Weights of a small GPT-style language model, trained from scratch on English Wikipedia: LayerNorm before each block.
Each number is 128 + 32 x the weight over the matrix's rms, rounded and kept within 0 to 255. Layers, rows and columns count from 0. Numbers have three digits each.

# q: layer 4 attention query, 160x160, rms 0.103, rows 45-63, columns 0-79
# k: layer 4 attention key, 160x160, rms 0.101, rows 45-63, columns 0-79
# v: layer 4 attention value, 160x160, rms 0.077, rows 32-50, columns 0-79
# o: layer 4 attention output (transposed), 160x160, rms 0.0678, rows 32-50, columns 0-79
q45:111124102122171155108120141059156092138107088197112099095149108131190149118134155158091138131164112115132119165177159105095126121132113080191150122125137113144149149077158142133120135133098133150176109110096110159095111154135130110088097141
k45:154100139129108116157159115142148153145151123161143126132141117111124203172157137120155122130102146144176095115188151118194094103123097113163104205148103113142128094128132125095144113172099129113151078128122135094084127153151090129117103102
q46:071151122119152084107159163122138148132075103111108081072139125140138127129087136150135062160108140123114194172137096156126125133082152148088094097100140152131129153141119124138170138096140127151118166156120190092165210158145179124112106100
k46:113130071161100102121138071177115161106153149058137115113094133155098197185143064090088126113113115147182119134153134090075172184094133175132115130083114137199142169200133153144129168126081132132128076140139169143078111138192165116146148164
q47:121123094163145111165175183099120113167102136165087129080115173135090084153082127183113133078130145150102136143130102078124137147152200074080086109160176170096107099119091097113110082086096108058041104151170115119157159190158050162130107186
k47:065100143153216185126179124158064144129185109135074116093116166087109117149116098165114092139088135088071148142128073114070135147058094083077178085102178129102100132091115117154122114109158158188075174124075124172191129133129175183099155068
q48:095075092141084138143155122115112096120118124178145124132160131183167073114070133120116161054147130118164109150150160071108187109175130050105144131141160162101135119161130137133115106148111135112141133181107080163149125176110067160112150127
k48:119099187161181161113176136108107098131145078170147090145165100100112121099127127155142092195106126078051118135120109117105142078097111088141180091158128155072140135039086037117153078086141116126071131156114142135204187163077131141075120091
q49:119127127155147082130146057145118092097046157101146120149120123098072120144176151162094091115110166159095153171089109124141083191107106128101100081146145148099156143130099118101171122160145148084147125126083192059131166154128079168141102164
k49:128112133124190123104192103133087140133186067139112118148095117136112123086146085138128143082071108124110131123128087146070172181097108113144148112127184141140126146143171127190122136122158165170048148116098155154173055163187126108050145078
q50:131142144122100188123093139137096179121154178131122144120120070110173164169166122131113067127175102105133153125061150169079109135103101113132152156146082114152144066075145086086097163152132172183125110103050103121128138079138128156138083121
k50:144180139125088168156087135128146121153096164124216106135158107216075132127095132156128142102149137156190131167124153200173106115154093164196156128183052100173162110074155110146208162127118156122197131056129132161047129082114098119141147089
q51:119129171081110150123142123102111136203141117083205119118101092153152176102114145095124165164101124101146122168177150149205108100145128112186166197116097063169157138055217127106169156136190145222159148085046165127062084127098135075093097092
k51:156144085146120125109060083169162153116100140146126143182142124153137159189120126093105147105169154169189134105167158162170149131148125163134093173127135126168143145162153129129135154160117130102195081120164128104074103102111153096132135139
q52:136132165128084120135095102144152156131181142116128162171186137120072136183136141077156176143145107105126109054132153132079127118085120193202129109119107119152145155137189090168131165130124113143121096134143112192100082054134148062064149125
k52:133172135126050179172077164082107078103117199151097117156146150125093099134104207117143095135166173144171132180107190109149103095137145115065079121145077165118104137192088120080119136079110094066142123167178088058126146075116118189152135159
q53:134129118135079119118152143146058124093156180130114161160122137145195141156131110131182141066190091137120071094101148109084173162165127147116155087094200142114082144145102133111101115145138109105138141110183078164124155150137110169124148108
k53:127127180107099129138161140111149115099118116155122127107153082112090131121139189160176167158124119096114127107117133096121085093107132110120183073214121115052080149108084070151128095047100097101118208079117132103145161150109103122151146096
q54:199123138104164163119142082105095076150121070141168091083085130082186106068124108113125099107126121153158145146168175140177163109087082078163108146166121105132059175138147127131131127149117177114139106130087110110108142157142083180129108106
k54:172107063186159124061089113143087190118136097100144132151126108112190145159103072117111153128125134126115147137180150146056194170155130103153132156085119132124111135082131094133062116147126133140135104152134121125160154065127103100104063100
q55:170119154116140145103109088210061100066088147061142129145142145201123067120189121170117141063102049096132154096103146150112099165091092176136041096161094132099087153146167117157158063175168138082121114125192146098145129161127082197103153143
k55:106124152124079130131115134166115112178098114008126165105133132177131127147144113063114160182102126178125126119096158110146128128192181161086142149098178092095161155163109167195044157121152149102125131140108151136176147091149162132112102129
q56:090131174141150159130124116188102146123151128081108155141140133167143115137136121097124121113068122130147104074148130160056148148119109134136146071111168096113110158179162109150107148128167088145114134139162132114110104119144161086085171151
k56:133168149131123133153103153103160132126056165051128147129133102144095180133113137119173102199171117130149129150113157117188093113143156132054177121156117100101129150206120103129168131141164099085132186119082119104105073146110170142149172160
q57:148165097139131079146121091171140108203150095118174087111122107107181151135147067166120096126112167170130082155156090170148106139092119111142120121101105146117124202123097145115195170159133174123095153135118179031136203152112112146096124121
k57:132113108153148045116134121146095183090135136124108118095089119124134174149098056127128155112086105158167096126106120149182154193087170167154166165117131135137063124191134190119107139170123160121126132098154141090090100176157119127121149112
q58:078119149098196211104157139175098158117169134110068152169085153177110072151152144110117168097123127106153128138169150124113149129118134064070204089112152103096155084090124107105110129130184073168083090177046083133153133119147157156088131179
k58:119125167137197220154100102118127119160100138112177140150147146140120149142069131142149103194144101091129115118122149133128137123104096074081132121121142084153126160098116091105178126151205098190104144122070109175107112125132163141132151095
q59:051184085158160122104143187095070151128103175104114100135160184145123106186084079120159073156089160080093155101122089132103144146095124139085077100119168149088112174173059097167166157111109125103101141152131159142189164192163133180054147124
k59:059149120060164077153224154112133140126134128105095122079106156118105158111126115122159143174125162127128124159061114102171038185087203126100147134071163142099109100145127137146157125071170125162098205095067201156153158174136143137108167082
q60:148092098120103158145146123139128109103152174112124190150076129130179149130175103154163166087189081123148116113095124106103130116134111155112128092171211112171119098116150116154121126147127109136142160110149147156088112095095091198123116160
k60:155114200134098153168138148156144109121134120124131164145138091150075128107163144126161167119077111117139126108119125135122097111136127143121220108243138116142132109109084061140125114103100129122135209107106085149140155149124108115142110084
q61:109133091140154089144118164096134064152056196127155150063128118151169139117180120167139123108136157148140084151114111097137191162131102133146138119158141122164124161145155109134162092134113139138156144145149114131081105142122062154092124130
k61:094118098153145139112169125180100126112165151142099164166166085094123148168222144194100110103125165126151161188172094155128145124087096156122101124243118108167168139102143127179128099114093182105131161114136104091162122138099115080094154121
q62:098106098125191182140152090161119069163128107134155113068136147095144127125071113123068070120113100179153152177116109156158121111094154072095077126133146093074066102106164167125154129171144166143082125130104169059166170134185127150148120117
k62:156163115208153075104120123156130156101094149077153110141105101149169093149066055093114162145093080134082128091130107164119154196116149110149171153067150091085088148110141166119159149169167146136121090123111163183149102155170149153087161099
q63:097201143119140232073112178126058150049067173091069123139144129107112093182117158101150123127176109045134170103067164138123147124107047096124116062160084142145114074123174076085094099135205110144133104154100093136139101098141135149112112137
k63:129151062046157216158126082146146149160070171090119163129161147117077177146091148142145060189207146108139164164131176118146118103120108119099119096077094160148166141149110119115111115055160160173140159135102142197156165040138179111089137108
v32:091090166065078135147136096168111094111096146099083125113141160118124146103118120150128103112081110089173097179167200155199096106089082132122118135134121151124170175137147107182152158151132073100118192086156137173104152101118136127119167120
o32:246161139113116204092100128124140039163137091153111089092121103073143111168149132117129083128109174176101142162199108106142110058130064121096101124151129180127092064158180110069170057089157136122148092154130146136098119123122138125162125137
v33:175158073145149104148169078142156126162137058112132077161181110107073138176180151138159077164128153166114138165109112126142149146123189085155134205134131103086122093106145078096153116113117122084118118157108127114077145100128152105101083193
o33:071084168119068118159096122115142166144163125183185143106083118083120103089154097126073199107121119126080152073132118134142116086142158125133141101121061120151163138091116148145096180111157146093178162071172153077169118177160123147201093078
v34:092114105127101111124131092095077120155190219138180132160133172111077140103143151118146177135165132156145136109109168072113138109077156113122087170154147054092088159085126112096174158139112141109110184120148078130079121156139121127100102067
o34:177106133115125145133150113126146183124104069099092126099132135064140132090113150119173040109159121115114149122155144122094109107220130130137105119100090098135138086143103118084122088135095099092088101119120127084112152102137149206177163188
v35:183117117169085152125156178028108092147164139138131152083147100128165090121138093111130156098144082137136095091102108110121125163187177117131100105119184114160047152130128129103098126124131127080156169152115104161145178129116159098125179169
o35:099117103132182135089173093134109151112075138169122106154129121144075159150140146138142128136181117103129108129096126143150145115123150119071195122138138126094156123186135111145160112161129077172142138140136135120123099085159108150095102149
v36:155121064076120080075114105105098139129131136168075074224167141098158123145083075138122097174111090109152105122129115138169097129158146142115130097103149164117146146137138100138153132107114113125113128073099158098096153148087131181148153149
o36:151100161147155205119164147133206132143152116107168139113090087108106126117224147155076143114107134183113077137152135196119127095128087105096125144163102099064114135165173097109121109077167142122130118147215110101165081126153187142147114140
v37:138160121178164128141167131152123153105144130120100151163110126078115142085134113108186132084171108143155131124167103152157103131163177141153164098082164134208082116131104164119095122091192128112146130143120081067137080081164138133115172143
o37:096114142158146116114127140119094088114126103161128158106161167165074057146107132129120172120123149155180129116117168134094131160086149108115107106140121088093130158189115122143136098218098108131120117167109133144171133128105114095148134142
v38:121124143076112155115191189166114093091119116156108095126079100115156102118176146137133113109117154174140122112124173134126121142154119133091128157157125140050122161113166163110150132189098145109124120111110131160077108117172065118165093239
o38:173112165114018147113096095084121128143202104192119142112082115087151144183120097161123115108073160191106121156149058114168166057150151129138157129095113154135161116110144104132093129057144122122125167085151099058167100174129154154165141099
v39:138173171095150128126142082119098201199161095106141135134132113137137168120138178161107109102098161140134081174145131111117130118100161163108120197137144084146136112103130101124126113101110072189111113129133140183137141105103157111151163087
o39:135056135151114121103178165160144147168124172067145127133104091096115071129110125126176120160110097098163098105142086148124081110110058121110104077130146166072097131196132152076133167145178160130082133134174146135139102153158158104129118174
v40:109084095107091128147176119073159173200143110137091083170141174121114103059109181164128134136174102169139130101133154089100126144131173166182121114105161141135120126117166090077116120072114174113155147121144094122114147137117156102186097161
o40:123116153130165172141127133154128123149150076120144191123134112120122142105124121105169149126198154165121125128112101155145107106164134093095124097131123113093105112154126127125168080198142113093110101134171148068122076125135155210102125152
v41:078140148146127157140097093110169156161115128105118111175181114095125188063112133087090144144122125147173137117113092163121201121117131146178178147128133079128138129106096122164101110109191144109175173107108129107151131136149106111099122107
o41:072108150127141062113096161116167150115135113115185088139172138143076088091188156126117119161148137096149147157133189111112080147206130167107141117113106117094137142106107146187119157124102134089141092129143113110106169134153142115139118175
v42:128144086114129171155148104116155132167164189138127136143128134146121144150120116136123093074136142127112083108122120138099168100092072143176168175135147099125072166114081059140127129103108140164081147111113119123103146086103188057099152092
o42:138068160163181103108087198181096119147078113114118140131111108151096103136099114152155103105124069110123168193146136099137106139137109116118073162091099142090109080151114171145175106179152134115119133188124111167129150141182079127084123137
v43:117177144077082112149112187129159088111101160077101162091133154141155124154166146132171164132109105098076118138129160101158094111142129113172154164075108108165117154108107146133156119116185157158148120131123130129159167141147147128139141071
o43:128158099178144123110093123174084039159086141125095143104138119127145118181121101140114127128138143133174151122140115123138193155096104120073127143156144175133144121120170169127171089159129132124138144182076139160139125101154128098096083060
v44:088180110112142170133137149118089066144134161111156091071121137191105139117118118131167077163111136117143171153115109105163080122123099138182083126115110108115121193143154200140120105122140151106148091143139167120100118093173086139163150172
o44:160200130106052091194069057085150096089123115160079135097188099075156155173103131152122179117145186191171093082117160125201160120078101118106144146161139154151129076111120115113191057163114098139156136136147131117103138129074126115125115132
v45:107079095077086120111126121160090163197173114115104100168100142133126088160132175121141132076085121132191124140163136150146081118153122163178063149113160154179155115121159111100164120105097148123094119170149152145116132123172122069130134179
o45:144143167150092092150066139169169099125097058096133158101104100134107100124057126166156125066092172195133103147099116129148178155132126100134108116122106126107115146229090131107124110148170133124121138152129124138180078159133148114167100098
v46:120149075159167169108131135182095148073139138120124101064118075128115096201165105204109094116117119171117119096142143120094142136074155123094092103175098105097135109115118099131079146125116111181165104125138119139104080152120158180103114085
o46:121097159114113114154128102067133146118149107117079117163128102088122128112106111108138056149077102049127160112125145169123093101119114160163157191106119115096166147052128114134153124121118162136108150107109104127115179168097105124150156153
v47:178138132140072114136122139168155135140110129099086165107167113141141088128083146159115137155131111105111138148132147102138125183131164140151172094142156100130127127142072075204151160114155119118142101112103125153129140092079133188158092133
o47:132123109157187132092124150166162107113093164114146091150064143112126191141207073133129154106145114163120070170167103154134150126089138085107136114146080146123116184160175128084136140087130148103181136098126134136123156094185130113098156150
v48:145137149143126144111102140068108086115181141119141181092103132121100133125112146128150155131120108108111104123175131102143130143092132152122135124155124156140118149099148170110090150120110150167155153173119112134117123134128113206142148120
o48:158116119114166154152155139131101119096122137092099125165181149114152160174070116127144087124132120121176116114083099127120112104109116136137116137127190133100129104141123126158160075162125155101086116151154106157087138082097115111102104145
v49:155191134119157155133140091176138167124089175136091121102150140119152119164171064171075136142079119106137124181103113167142115136134104104083163105107151137148160162124102081133123098118151094195142135086129131140152103072105134172097138136
o49:164125138134124148074152151117155083143171132122109101157084125135140138139155126151112136142081112083105156150213151144098136120098081123165112183131080181093131154089165149107140152108115170137140124148095121177143146130142101073110132107
v50:157206190130146175194114149087186115149109101151133191119156091082102144112108093102154111189132137117121102068077125134116131144117117113159103100089122162124129125124112139094104091121106141136134185156136145121165136084147138141090124085
o50:072104128170114064102122144183018115161088160145174123127153137196148135148156123134115121097122126056114207169151148072120104132128154170130176154137149074202140107095174136149129140137102101171140127122090125141103185152137122131135093086